From a checkpoint of a small transformer trained on Wikipedia.
Size: 12 heads of 64, MLP 3072 squared ReLU.
Architecture: RMSNorm before each block, rotary positions, no biases in attention or MLP, untied embeddings, some layers without positions, value embeddings, skips across layers.
Training: 956M tokens, 7296 steps.
Each number is 500 + 50 x the weight over the matrix's rms, rounded and kept within 0 to 999. Layers, rows and columns count from 0. Numbers have three digits each.

# layer 6 attention query, 768x768, rms 0.0649, rows 210-255, columns 192-287
569465523480384433472576562501461484455581411506466502526506518647604633551497502495409467472458491419459457498477481468456407498555517516441522493522476447512428451603509380521430522609455576478505477537415573475471470525533539521526508485416454613494513480458493594482484500510484531557
513524523626516462540477471508491498409573417480584520535549427513413549459521399537494439472520489490471451473509544428471506475497472520467447563523527594527551482514478481560457430435504503426473490515540421520563452532459518455520493624476506398509589517532514615498555426559470493492
496493560542548467487471511492406496560507481437502553476572510573494503481490495522537469427549507521503504458532512506476465536530392440524488493485522474522487515614460405535465526486507515473518554418518476443472499481524508570543538503458527467524534518459531478500468494530521437493
561468565492509422589477443598445496453507479522490531516506450545504522435480440507495484488498550499492534432474442493519492490485550494569554462492500555501491499419542442539544546452501536543488492468504438530555442608513423488438507573498448492490520563397530460485570435499518462453
621548512534595510491467484468479490443520484477538444418476489443455550480528528484510552437480502572460507514532517478599490459482398570409420445559518595489544470530488419544554502530500438545524489529593541454469543458489567476422556458490470500521504533658527593491467443521439578468
489451445473444445449425517537425522543504484548605543543496544639578440490494443486485536489441478477545491512532546443478395563455579457481472553454590451590510491504475500452470614533497511519462439463424431498443554419486447556418497440503491466543516470499522477533493513526578493532
508491459494475497463425447549501475480436596518514501476456479468503510472516467467500501460549538578487446459487448492583572524505435510416536359531499535491521473419452598425522497478466473563503482568529519483521503479552492456472466547429511451481462480452532590450522538475521423497
494560484537546472432436532486573480472479416482491517455486464455490478494579526460510463522531636423549491486482435628531461570496582504523566484528538528460443486446604505543436535390550416478418395557511528420582450491483384480362522481540536488457510478475542418509542546643511479502
534537539453408448522539494510487396472472549425389528568515482518454581541410497470486483484562537474436531396462493490519476519510447599494394513471492474458613457476591459505533550510501569490458480589426547472533479528568538491521480575504513613518563590547549504462480521519494523566
547471417475449492469555473440488502532537505397543461433441481509387566507481552491496488525571489563509502521465489409547552537506562543444539525563467578469507520464572470481530479470439489487439620419528529404486595547445557527498578502508562598527494484527482568529450476521556538576
435611483457519527539412573492540504480433490498541510475521435470464508596574398493530469469479474516479491524551559451459447474530533402516535505550444423512518484478592447563487461474467408471474472547454466454519457487545568582516489516524481526501551529480492634426549450502520571481
454442519539518508564461520504525424508450472535447432374531450532545490488541550502461489528504573451494505563500476494505469427568574483558491500592533538468530492645615524527496486489473502516476558548452522519526499541544436509498430517587503549501573515567509437418491571521474462501
428582462471504448503463406503414405585468473521472528515577518428501504564481492461588558486563473450495481515453529395401544463389458441455510498554501498389402531526544476591535406557500500558497492636466541449503520556497523491528524516464500407461481513480540495509450584501515505550
553533461464453374575515510554511481496532456490541480496486466432503549540398547545491584476409384525450594540495473513503453420519424451534491497581554526534457432492460527486430488450505440527506376548470563404416516507550501504474519457444554552527558415578550540544526468455593540530
485454493470506465484548567454535485575562511473493545501539515580509572525569533489520385390533500540466402507424518473458413502421505440514474498485485425474497426395429534502577498434464536501474426551579442450420604514441422507522566449397404408461543555503485531492445456460444564404
566562446491521544400418498555402507525522479455478446521437428453565488439484509500487480446492565597499473478427587502522441426484475413479508450559447544439562416485466578484509472609524497504440439552540495511425417487499475456419447609487421504421599556530501534546549426504404517524
449516493463547458483494460510576512498576471534511604567494525481535539502486508455527454481510528542505495491578535541491543509516432497538413525548479491507482501529519449486554565488486456536562478513542457454391487402407482505479495489466446398465514474569522511469529512540466541551
518538533585598532570459541456429526417504498527542542517509480568422500469433481590505503464505495458556526478487474552482495559525462484483460517639512614659481565564468590485473492418445506454475505499604442595470522462524423432482422477518523538488471463421462473526674497462500460435
498542498463501532514376410380453437415474484503518610457536497462463525422505480468556507486555517532544482438480537507548457394475491461485601448575540509482446478596488515517494485528410510442465596441423499535480610569468379502406540517574560566463496502472575543513529476553526452565
486605522536599492497430520482544394528548483512532487487458568503421529483528501493580454478470544537479473448588460381498535509560513474512555508540491524538538490567581612527505479409540436537477506517524555479541567476545532470556527530492506422475451477475467463453497596424507505427
345496495528592489537469563516564514440587425505453602507562520535490516472555456487551578513482431461512475498522514481393504489376509504495489478606540504577468475626506539458583466529472566495539515490504534442567514546506482525506507509537549380572499483512595505472602547513508508501
539448415456548504464581343479440439457623606499516457513475442542416493539481484472477483497428535517526526355453456541521468531531505449499524495465440554475418492541466507501502437547455502491454477478521515468529623467507546501490502463508478541436485475581452478561464509526461516508
492476419451548555570525510451525522529475521514574505450468453525533541554495455499446463552530527518482548579500592458528546379489487412455514527565497457511529549546445512512465568474391468489602533478483404528537468567518531510478486484570481454540486512456466481539521490599477453465
411387517437546488436496514587549470565425442516535565463566496392568448446537500491492536484566490487474577494494485543550488455425556572470426406496625443426545540552482527491454519442547505488449431494493531459441464502462470520565476571496529417453512509464471500517464444508575463463
581545456396453489489483534523361344430475456425488426439519508367467463450493463472484519477535496576519435486469455496443502461475484493522455511541416546548498469371554457526521512446483542520518494549523445599565581488484547519436545519523478521471477459526534496483548525440552424470
545426498540382415467525493469485464480510500534451536423536491545518523519489512464480528545670555537451456510454531422485459485488457422491483380420541430464477442429491538527506509533413497460573439531444460516472602452460486481481542397456508515537544486506539554555483533475514437476
550496465448548489502455416492448509531565527512458530554514431473514483592470469540420480624531475513541552480548475472582498459567540576511456488537516476533487582490483530559481478527557550525515579452547561442532536501485530429493545464515572532530440433591412410503470543490446527550
598477451504456460449452471554416505444401558437528465541440516390513481503392537521469514437556558498441595493432490549554536506515496510532509523499430498571466456404488455577523533489473491521458545470489538489458439445522600534430497523426527535507480485516538559483471492472535507502
528535436479476544593518547535480568455446460470494499552491480609479515412564469428518505493423469562528517430581469491556550514550510574497402455528533445538466472546459464442511571559534564503615555529471480464504375417550566523543389562493450482499511460455468536465517551532544495423
423532432395550458411438474474430505548541469541508488581405445479493410481539528533417452529455516483489487441415588448525549448496536547499447547552460413523481502465457504440431473524507478502494510532503431451437489469480473468478357573457510487455487471482474443442527525490572534494
451454431446543419506545508473479521485570463465470482481633523486505540355510495478438470420492629407494606508491434503560515479443556427591491454543565492516554407397499506533524546481482510413573475455484509518600505573461434493477508445504582540504475494549541489494525503521509479560
514450471415410444574512504540494512566436501452463450566498556492564375468496495484369516592482575365521434488474576422518454548485456524479521486468467402541488455445443439529550524499437390495459485462501612493595461473551540426515483553480510423386595503526525560488421485487497506536
566478475520477499515443472586443438539551482497509422574520499512482468536435476489504528497522526451520468549551460516502418544434568556510532475463391627461499478426540485470495467545494538567478467512537525622517577526411488464429457519575360479431594520501510533544453433499542498524
529440514506593529425508581534544548455468467573522451458485526490470506511503486569509480456528493481609503571414554411566447469570499400450422499425505583470462556499475448501508468437484440509547434467439462524458517483515584560545488390501509509563464552522507501402566558560480536484
568435511486492409485496459636523488467535490572507532479505434499548491517653499538493432408533510503498428497518484534574500488391477524595485448479454493419570459558525451529426516511462509550451473551507539459489530524458476458496456499436411530517532488426509592475507512582520585452
524479450412516532430488603457477448513593479420517473503570534496494556513469563490482529555483548476426524424427475454494506498526598644527513444527506482504413506476470499506489534482519540487497451508532554506593474509438491592478535503385491583526448506457518560423470556599518435540
585576560544491550532472537504455463513533550443549577517489515527510429471513410568537441468453433523586494541493473489455529473576511464568468447519480542532519619523438569524543469508458478462466552563512521473504432543423489505498527449507532468554468355445523471586466511541494502498
503457517523515410484500534437481516467464419544524557525420453505496445560576597477527498447544377451516504515461440518556489442413622468580556424493535440462463503515506477428479493551475611509607501492420451504477541499456562574484476443408473520488540551503485441514520476538463484536
370470565510506425512498563498576454369436429532516465487504473489508488482522479459484561545490392543475496570504543524520447423542518531461467550578477566482425468496581531481457409518492486552580545550549476541511551572384491513522570514506383480571422531480553539444473566523520514564
506457461485504540451576563573567549497539510455478500575547515553455585480464495453525595491501483593481501532443504601467505554469511511482420404519521545490482546420556470509512456564450560582462423496505567501593531563481580495422589470513537569465409469554451481608500571495433509474
490527501494534462423443475574468490528579521400543490512514499521420453512533526574460583512492556542577547424392495496533511447453548452445516466434512457523458497417451603516519506477527538433460547604553521456534543501478457527430446563583483471417514497496471446558437410549544531462
450580389585489511514495519472513418553532499534466492510435509488462404491557469463464560558463525436467532459519557485537599460482440490470437581538520558520575459468483418440523425411345465455482579458505532428520491617587505468430488546508528490498496390493510483472491492490493493547
550621447496548586517508480542607457558634522505441473530476580487565543514499555443547587565413489454424508567505581520610493426587538528416506540533452459453533473423503460546455459564482625540420520478519579574512540479556475394489558613546491608483473541485425541495353561454396565429
558518499458402477405454438439441451442616563512568464524511462445523563605512554521459496596527505488426544496471565490452494444468450388544458496563481477444422423429490600526473567674568449517416481518468489469456555443386507425467535479525474552528473476465510530572378480515554510534
534533445519495530547492367438515528517478475476485374434448511501517480560523523507483503471494532470487513562463513529537548527443490579555480482539480549422558492483476481446466425498523532557513453548487479611565548437511511525497532431499491519484543611514490483462513507491597527497
534599614520449563487477433543572500534505536529458487506613596508543524589544444480489537544475446482502532587453469587431550574468437512462552490508517549525508510455571479562477377461467507588537501454521462528431558563515512420546549453484429465522482464409552458496549465518446530513
# layer 6 attention key, 768x768, rms 0.0643, rows 210-255, columns 192-287
533557521518514423477526477560541421571468569539548493481509507479500492477460523510485430501447510475431499501544585551487438543486514471550472532535457477494485489474429416448451513456538488507496481505488453423532424443561458480520553485456512497415449453495449559429448480486502499489
515497479438638600491499470420524489516552487541509411458516461634623529483488496463515450522500544525464529508479390451522482492509547497466556513485531568445520555525592545474573532489603508552567560507493537576512520497450452424599591534513427435495502433423481493491487526473477508492
471663526522438503475589334516529476578457503421528517444521564454497466436463493582479535506522451463424435590528482493453514561522444553463529548430489467506426367556473534516485546528517502491429574486432475506442465525458430468404468447586572515464508468579516525495412562592497505483
456445662471500558553492453540581502455439450434517443525572488477465596528573532513564430505472505527502402537478507505543491533503505501489484556523596532545441436518526504546528504510507427506498466591471453532507528551527563476450393520506518584584473487515507363511464498465493508444
476575430469544588464489498372546610561538458513436381595422483527543505405480458483430484473562621411538421457520586446402477507536503477498479544558513463510512561547465600537575535508594599574507531471450536468495529466459495462625522455483528477456564473491511472464481546514439504604
473554510490482609486486532560529555500586464437446543499598467359492529459480607480529527559441533516407453521500418492523611505546431533490446571542432458511547439505456514459460466491461520444404503538477485518504437467520480447514439503500517547479476566427617518527507451488481507550
537478468491386467579421509489463496410409480520479498443522469477486459538468523490523569470508468459477535572487593449426550491499576495525486564520396527517589546439558504546528502597503497533419596382477461545370534534519551489438529459571509544432504505441416462485603497458519446509
499460528603454415535512409533525455517484529464485604601596504535437507468575471503551533542528446566541486496432508546511481494527475492522573548479481476444486503513541562483482456506504467520474531416553488476512585472491588588539516608456393542535471522528484558566446488546545460535
530492390468575489508477535494491505535534405480551432451513405497556481476453443410540438496525515438519498446551512634494530454528523504408575539452525481516477498451563502433515556539527568449562490437412452546526568451522538458506486507514496391509531546538445494382461512508537519481
492425534469448504517517537416496510536401445612464461382524530495560511451525559475509467419496508497523509495516545492453483544476535547609476504536436421512498426513477505456471505523453435445549496473523425428504452519440551591377385511545521438406536523500475436476534541492512498466
529520576499526503464446507509481543464575487653469531507520584546514461552470478587509433523387502499459452507528364457454535595494483487499488546503528514496528449515438508451560540549455472452472433445634459464498474516535477525485491514474503470573434457440588528617511509549543441484
547617443491488406456558457493450477549508466581444553545546450485493530545506507473424451506587468534491549388512452551508486574519521530489477454398497494518461388506517480465484523504437502553551452481541460448473524527539506598465438590447519534487449507554562464566475600373609473608
428508528540510567479442400490517458452482481502526460460465557587439504490492461479471581509533486516470488616533639506492505459488419520437502475537494471545510563494500400435426524523528493427514538559468551408515494548529533518371448411404492541484596609637527446535510501490569465417
488623401517491506550384570487528595568495511495465617499467410464388447439525511508573521415530450475529499500590528525540479475509490469506434433458438532451457427506427415494533524563519537563544541458498448555449484570451454504510437489484476415397564467453558502415409544574494511473
514553522489543457453434480523465483526533454397432532540495555520536383434471458492506471567461502489529473573599504535522516642473462472533451508546508529567463511588579422537449615530455551441467562501469495497526531459507535468530617471432460571464433439500528549474459511478535474555
493500538531562524663532511477493526521567436548495434509504477448442406486570452455542409475386521559450547513487486481532523520472360492495437571547496503478473448541460475529401591538494496530465440487533498313481556544590461498598471432452483494460578531505443461511528510542445538495
414552527516536506470462583496398431445528518490522609524399555530551442448507522511539617515498497453491460588506600498528516466515491452492582521460585605508533513427422471498474556504553525484408528530548488531436495483489428497533487473435552525423470528523558492455487460447486465537
525465458524531529593525483522555450497427527407451486535510502543506461531461609467469513516549524517491548595516543471509520437450512530445522465480413458477414524480436414565511546461495491541542505421515561497512465534529559491439531459474507441534526516458528475500429514507535497547
483459516515575578462494503460541568507485413500523447486456525459514559573440413492543560556531580574557479469539524519547581506464482488520441385593495542538560481454542568498572425463514493513454402572487479549563503497465496497512454456479472569498523516544475482553500427549551495382
532534457500442578425492519481431560557531424550486476589560577526493448553419376445487548497585396498538483565563489508451409549538502476551469462538513460502445493550593463478456442530457511435455551490460469571475526493471481524531503459520546626405498511508524507474502479466511410505
553497461476548516522447385544488506498517521475518556464539461524500507549467500517546557467586553499460491502479475553450575495434519508381479505443496510473485594571526478546472512531461505514452402504477566526460519516479592549501535516496488480552466478439400505467583534421482517507
506501475459457560502496518523557533489488544454464437531440481406493498496539542513533441566649520451539452535501600480541450497484588489513448573449451477481561528490531519546609416544464490527463406501563546473543575512433498426512431574472490469504489483578462575564433474503482546524
538451580544469496481500467430503485445422417509442533489458470457501490492398406494499475458518532503554478488567467431530456568473514492409508576440534477500564461480361512564539530470542463464571476409496521482518468496498579529401482489527531483465506405472528587570518426498452460512
533451493512498510500443491409548571457465430464435490478560522517498574554572526557504518457428532470431428482441501563511440496572432507468463464518525557513439546554573534388436520450512453487452528552504499540475533496548593515468425376499514560581554479479547503485529523431503524484
563536420522519428521521574463525535501508489438432436509487569508573535449479559479519515566531454553463473508513475469381479492525542519527477466604423523521483472400463566577543556461508469482607449474457502459484495631545587444615552537491435537509522402379468500608431480486503446550
451547561437533527528556482445506480474531511469467425568486543470550503449484469483512491571411479473526513477493489427488504581511552517523559453558473539545472527468492504515531544418426562542547508455433592559405518438484490449463525502442525498489561516427419562511553523573422451483
520503500476566497394447506449516333527442511490526455472475476428405576521420533437527541515533477524547591365515518509536521470447435502440451599442508591461522441465445585501552517507511462438497566403478412510546557607537557448589450507543559538495582552557589514481378451541474418464
516461520501396462537510483507583535541471531515433532522495548563439501448570504515483543521561442526521455590480513533511504530493535447542580452493485527486500483531540552448519553559561477441580433449535469487436520584597461490492449492498498493484600485524519524558559508632479560489
527474490408552455482495564505596504488510600491561533467524464537505529486515477548551510457458511527398487425471464529517521430541550622464459432470497532474524411554471576531491481429582618415405446422489588597542504576521475412471460479510480450495487524477418433565633504465515464549
542450483481561469499497558488540526567542473466516448534443547533578429520486497513402582512577476465561527444513481490483564557525370531441434514496536625415456449494530496424499515514543529382403499535530532464569483471614569507562366447435417536463595529518555499479428492526452485501
515505549605433581497504447515461454572543510489440493461405445537517524546518490518540488488553390472592533453569558508507465489530561443530472518499406510458512527498476484520546590510557462529564526488538435491416493546441479520442469546535508427361450476556465484522481440500535476533
512552497473461479462496528488430521438568571477529588453416525586577496538500491499581494499495431474447518580504487508490451532552559501592429568614474450494509567476571471464485494409531535425528484439547523457486515504541459450570472511501535502556451524474494567546555515583488527512
528439464473514575432470456469437475535453455490431461526461483498558521531523504528485432610542533571419458500410542427432523488511526589534524491575590452605442611547546522533451469503462536457504368444522481387453468535619570520491540595429502479544541537491556422530477541471544529554
527541502498452465490565519499537369460501473458433529550454537550556532383538532472413404546571542465448468474496508445543503619508369489479567528526466484474439458478423512450518542541459504465560539507442507471569511402485551527435552504523463422510493546542401524584462478486476546490
431536521416484582552490514413505527529475529473546476549524594558510532454571483444419552441583440508538487558467487581605566557555514509483543462632519532466493490424526411452409518530475515441494508530573464477526463484567599608567478511490439546457416442417533451512427474548506412494
494491469497579548540479374465559623535478564514482457492467591470538558526574455471467453480513485502511461509536502567522580518497523459529512425469403396466575463540533481497502507489513472479546526492470501527473485506642590518459462500555479472555516533494413523504460553512485569463
536500484444577558555563520498402527479503554472501482430508523525544506470509440420532565467494461531478445638479564422593504465489565446415435429599493547501522509530483447562496517338548545512418562499478549449591394488466472505543574465551504580483502512416496540473521553506503509470
521494442542499502491557359548560473616498486441533560516517507417559471523477491531551426481536516524606472477452594526531413544534430610463570577511489500476526482474542463411439486577477505463475504497475474345565430471579446551463518489525390466473528529476484489465496479482564494445
506554393607477549481541572440471508556515457462429533613499420567481541461436484434473556431567472461559528452498479522566514451479481610534536424553463523483576522571382553542460556519596520476489467463616553537533464468502556509512596536471448533548500447502413510542502606409545451631
572492369476474534526408427455503504501478507565475396522523350513492476384571513529468531591489516454382523576555593450492515431391583479470552497595508555443513491669522458498500530479535500583508520615525544450431476539479511472497509557481527356541544507490373500509520542447583492471
609412476503572523390447504479503466591619591467419515342512519488482510503549493433539435622561542495566501485552462537523571513488505478525504556482467588410515418575530420582458532515481530532474472471533511440504613505465567500642504600481480495382487484444445450470548513533554514507
501522518536523530515517479480560440574498492538503535484505446430488499480477511503466545469482525503481562554542520513409558480540545587508495452491521486540501504472532497502522565440518420513445515390522419528431552486496536592473489467547523568440456572552609522535492572554506643441
479460457529542467538415488479441550527528493533466473475655527432451433463485411501470469437471557539558544454488582550409468535501450481555478615533523443510523519494543461552387508471471469487413521488525443431561559530530534601541448560476584470441542554554454462449482550502527476440
556542507480569531450515560475476473527494473501435474473466453547420466517447484492466459590458471435522527471511459491499454533435524429484508491495470521534552457497514470561551484438465551432562421494598482457536509460540505445600433451510510496499480445450515586491510475490415470415
490477494422453470524474489571496463526461399477489490494504465547505535487549515524444454449440439579546546524472494396448411502515397608558466582501496449486477519478500510455547509520495498446515559460492442549508436565522475486418528444496581439379495558504506470509408505531479458538
484496428462483565540479452502497490507441373440438524466437450460422547465482641563451500499524507475497522507510449482473510474463549544468523452545468461537604549464468479584531497512470505494500433549462495636573445477489550440447653504476584523495466623480413479498523495496478570496
# layer 6 attention value, 768x768, rms 0.0727, rows 192-218, columns 192-287
484566489558505390496446364469460519434523416392564664488467611477454588422574463448538534572536462455519526539525529561475347548514558518434488578492567430573431516536458449481472492479466512531491549504496537445415476528480547493513431536478499548619532416456495544501563479535415487548
491467431539515541537447542561486435477442554548453502522554530444445489390478514492535481488546580485458509510502580610502536466544424416501617495395502564444532504472531482493488549411409518480490466508549476478517585508531478392564405487513545580508412473562461532485479611509509495375
507445544538508498484536455528537588548457600412515514562448531509472464444475454502442493486499508535521485393550502432461510507509481591550503523545515500504412461527464475532517549468468486461492460514505494521527517521542493584524466501558464570554503466525461543420457471499521519468
478456468491464468542537532518509517484534469545460497503474448500467455510513529451486437530440495493496480476394525513580549536464530495461498466581511573389553469502471459487490541429515593624603478518489523575496460531514463469480449558494520516616470578457502469496478541534500547485
454570563409469400391454576548494451593503508485460551543552457465563483475488473468520433493523415445462506408474550484561502486476515512542448525429492476505492422534488491496515542451517568537531542577590499488402407488498494457467437440462528559583506490489447454340410418430576452445
544511501498495517486498586511422531506475456509558564416468541480459529525492479409534502459618478481522427499576582506517528509542462412557476484442397526529524542529547460501472549572498497545536435512517460430459572482486504457469491481428516541438579451514549520484433552493430504477
436542488473441494497474463572570597526416564470520410545534534494533459440494556430472428436457500525504499527544589531518448530449532480518539447540480480487432507417521585510497479493426521523532536561481494433534535496437448491519457482497491493499460474583497547542501448479481503470
588493492457485599526545492572513518527484425466549476467448531507485443558457503557485531540546492508676536502436592508442483448487537477528560516487477579536490485526566452430448562463514529512538472541564451535564493504450485476508521480450520401583556509442606497507510540541460444455
499563517491480504475613501534459561535527540528443453515489536453593509470466497446525491491413440477428491545532539575469553558518510548525412466531436577481484454499576565499485550542567496542514520548526497508519411554485439516502548462488487430516476560443506476495603529485563515585
543458479494560496502424571526449458489543571492539423474492538438531549528571414518412515524507389606562469461423502470537509453463411573517529559502523478473516460536569495445480493584442537546524565512407489524515515604471492498450441567550493517529438565417489539537622564541503584495
484573471480516553425500548559545494470502506496440499527474481597541407549496554388560499493560451518534501489523433476460475446495589548470456439554434451440496521560451572442440557540499492541518462465500517487542538488512466489497470494503507595606605401454504498512500467541400430401
486519505527408388503474576508468478402497598399536412524467442525509472522492408494559564561517449405512512454563591553536444523480492504443454586487529589469497462531518524471481494495577472514494366527535461593491459497562506557563506418532454536510516509474538548504479459518435460506
577475374435570501582501530583500532465499519449532534482478509552576450467553480540419521573466493472484442600445557501463510475509454497497437580502558450452519461553516508465561453515531428500517456464503580504401441477490452459494467584518447466436504478536535539439480538478561524454
440495513459399524509497506426386460543534499530548431490538501584468490589519473578513561470469585410555485499496558476415493494489477465494488549576467446427618597508400482409512564618557510591562477455509504479394465574520459453516515605512472526546535525504510538453520585495492546496
512500476519512468483513509536432534519487471546438383443486508523578470533548510520483483550582591466526508571557519523513504542503535548472499526476462448475548484470548497538555581547538505509573517420532490462479423432471490478534555452443520604511469531409521505532596558524564495487
501457495501413528448456467443571406462513481444545499522561556439527481541528435510537500467554471553534443517464529586494502544454539545496482493505546567553519479504481478494521548420505462474516469539483528567517577482528543464573423505530535450435508483515503469432493483499505491503
553496420493538505487412529464506525493486571479400483474508451554441506450476564523542496549498486410516481544441563445552500517482521545566538510490567470528551495352551461497448528509477526534466537404571516571508460504547541477585486452488473489472480612443502489467526459485500449485
507533509538478501481552433498531487573510522468484525521495526540484526544539425539532570419530493501600492466546521412486525440503462563483452525452499472484613567516477484445516564484535485525479483522516507587439492511537511507477433545460508514457475432436541506462536528510536510497
467535501513507545540571572531479537592474507420416357563491581469488535479469479438461496462499406532553540451526552539492488464537499575553484548535442463492547535422423543590500511440496499539453511530554480539582495514480538525456523481507484510537453557385442473512441470534511495457
594410521424455436501462499515487541576505503509527544432474563536537554523538541488498549477560575506529480526435498547460476494531512461500589475521535519499510475570503537539475528502464540539455515527518455531538502465480483441468440542528581421550527450496559488488492504496464525472
466429531546515552583522469550532536544507482486513535492459472517459459501412489490481462568461555495434481559524469476517370455467483406485491578467518502526520487510509534474500436559545464440664565446511524492584509508567459489474579511569563467501485501545484513550468574470550450510
433529482543425556447481496541516562471536554445505500463510460509500554496470552516422487471468517453508514479492482579461441537555471515459507526507555511483505447523511502567562467446498518485481554444481495498550540543429544513596441429487545537470453506486495470452504553484513504496
603632382546516356523561430562535519501527457642560441544464423511557507542455463541533512462472484462558490531563543478527454505463487490465512533502477474576540491515464451411528493527419548445478521626573476485549516446454545544450413527442612547447566470612469415565495505467435544492
538549413506534538528542418443558558511483455469508447484477549384490524412463522507530527422476484601392463496484558543484535416461497498500562519496484478577459429551558515458516627523481483498547536573415445518522590536470546477587534493504502524471456524476467405541462551535433543548
538586460444440429492458447397479556536418550554571512525443405499493498517452511478518549484601451411523397568453516486463501470546567488470587472443478408582378571444556425526485453536551437493540496473552508483413544526494557455509392575481513412505438519531510506449596541454499541492
497530580523494436491477429512553478518472508469436572497584505454476522549479558568519464498512466442437627550453522443464438440512492453473429492546515456523491478566507528582482506505560526613629541599400504433410533546489470475512588535433489521494466480483456502447542434407519481580
481563462507469454538525438498528483504515471446563504460547435495416491427565434538475475488445495490383410523475601466522497510514531463500556493501538531446546542503521474457518552489586591439472490443551531480481615456463584513543457546517494473494478494572510456546496498464494490437
# layer 6 attention output (transposed), 768x768, rms 0.064, rows 192-217, columns 192-287
538520410507519420584561557463578542495547492497443485482557407536514456563502499568477508489562520476485546597463443517467500473462503548434443528495497577417509542412407407494565446523452514439497481555528412501449439526518481486489511498495391593493426524499459580541572508553492464470
430481552525562485431503602441424503533516473439441464509537557516407468483515530513528590448523506432488448531447492521470476571512510567567491652530531497496466503539366405428539512467569490537436524463502516500497441512511502467468586470522472463476445528400455541466595476472490587555
520513481471474480448550504473561514473518457513501484474447580481620478535443544459481470476470491397535540428468500489554474450470563458486436540390482530472587448588460586546430587348554480476581563457521466500521407583446418500563592437442480496489423536501526480404488466524468599449
570507448501507532487464450495446515545528506431549507502553548512406382464476511500417479510449472485502490502607478484520474455465480499469385517559486396461513470479491515552562536528451568427474568514511474494473556414423467603596557414491524533505593533554500440501497565535525528466
542550480577565557555499444482521426458540456499496565509529498535504433494419507445469464544498543471470453486535471470524451540571533504579506532514508520449450504609533507572537428487452572444525488511446460533505439556407498477472525517500514502611526442456412474572512469484543522452
422469477530575509475465439620487551449523563482493449497520450471506485484548524492579528568520578451474516516585495533488520421489550628571449482517415418522529610426459437426410501505492575509498489474525585588503491510541620469478543498524542473563494542388446443532558509524480536518
565543564511452494473504395456555448512463460508529630467393561496404591553496497517490482505494476508469561527452507534535494615424492564459529512494485466494534414557501444497546563559512508472572556444513476539569440460501481552508527513536529531566576463467451463526534542459474541530
430503476500490473514486516529502547524527433485501421467599477484597457473466464534564429506479468482423505369602527486568499505539479531513496471528464521528556521400595520518482498452424537454460528483512527472472494559529558471452494530527500430465474467533495466546578441561552455463
526508505487514483493507426553480521525524556543506498490568507533517510493529427449496463495519521535475522464546495531621473503452495484473501530647485509529485561498506509499483436491486559481450479468481564444506501478563508523557507589470559494446543475591475580500530394474487516510
462536515536450436559562502422500471540499562432490520556472466435419511464548590435507503409531548555524594595492537489469486501513569490450465444551519402442514499437531476420426432576480522551480407497500440529502507522422482488494469406379572512509532521532561400486473488585479603539
474424454563433472454468542491481496549436626520529533480568502531499429439482473561471461493499499434495543558591487505452582548435488455523515520494438431578490439436459376547487464520447521536507529510571454480507471527472451407445547486548465532495501399569481450586537447475492628520
492492528557550504434529540552536459453565413395488528503499553488450524532473598489488474501592496533542534574496509498551578507481468471531494510484573470467549449571537401477480473450505485483579473511518453554510494461523572463471479582572472537520390536448478411462497586508454525487
474468496507498479538495468435514479461510531549411545434492480483463510409519533508538514590460516583478533558485489506508457556475497562507514497605501551541482473564521544569518480475512513496591543509481466607549553593548515487518463499475516487510502507459513616543503538588469512484
554495559487543473493579401458556490527479490404609534533501493463527459398403525461509487486509438554505493553454584501518498513457566571484508524531458456511455570507493477469504451432453511472473468548530465610515532529503519593504481463405431511525546438450513451575531476456461498539
515445477481439409425464475454580494449372534428547517590490438501541500569530561501539546499511476462530547563473551525676529539502436454534515491540521521581447536514425476500504509568460513447579484513440502469537463412576609540532522549544459505426420470532590461579488440495490578521
563525450514526471534457551534564435555470552571532409507493442524427499387537599559577550444438506511494479446445466568434480599524552505550437451504615446457539464458435554441568521551447552575522434538512516512489448467542506473534501427475445481415464565511534520567573518423525515496
508560430463440537464474474527363409504497472518534487568514546469491546519491517494512428463474375443529568524565441576555488514561507569437441538515491420461353459590485558452466472538576413485503461481427494364578581589464511514430481552542463487404524462485654549519472493523440463472
434367507381552439551494493444465471457494556616502539521477458554492465455552528468483544512480530463477470501505450470539540591492502391521535471577546444475475424530530456476454525547585503504482389475568464492482502489545419429542530550520543454456509569512499447491542593491465518604
579503499552501439483440584494505457557461618470451532439557516488508449434527534452477426487459521530444447412486495434488511535481527534518485430464464463429492452528483472494483467511555442511457512417534477552538522576479435527538521541472463512536450494439466511468474465479499498520
444548519434512539480437549554501440524389557484580536578456533514410470517542503505511537479514494446475505529504461450503517505553521474472503539545418446423470516464571517528442470615449363481558452497507544465571504512530584554501573525430528526394486457441523512495567414549507530529
490549487446541445496480533488414572441473482490495548543489583465476564545506543494581498591477461457502559458448588558506495564559487552499496475488489552494552557505492446605479460466493527488448460526497538501449501532545482530499497524401519615520465489472537537418510352487484598464
513480473505548476410565605468459415444545422536512538524478412539513495418548461402531536561499487472515528598502578511492573465443539537427569515477466366493437592451530556491581426429457469533544455579571418491488445593505516489488525430595498494509441528557539315472509533488506462460
456377559525500528481508583553547472492438457496470554512559628496407485525530413450433423516391489496524433505490479482514517538540482550564562470465375568435451506579441572440480582493481564579521373465396578452433484489532574555516493388428517441455545516525512487534583535462429505555
493488581560556452500608542481554416500471467466510541491441469532546531574488567449582526542626545507440466474475417456457538520464564496414378509445522481596526589456588518555530504473538472568537461542420543595606478534474535531459399477447446453389535423506581512557581480467504543481
545472577491452568460508560536485463465459511472518501558445478630561450535476487482544532446520581432540456508450588533511483596549458545450493492550447509513585449505464487431441470519416490444488485513540473424569516485544490437491435479548474490473442507507513454492449494442458503539
450514495420545471427480526519476459489523542602469486531525498526473595609477475416498537505533551463514535510541480464560602497501543470479500526526461551475504509460560534442554465411461520519599492506482481599505524446488502511470468515517505437452459439470513375595523493482514458497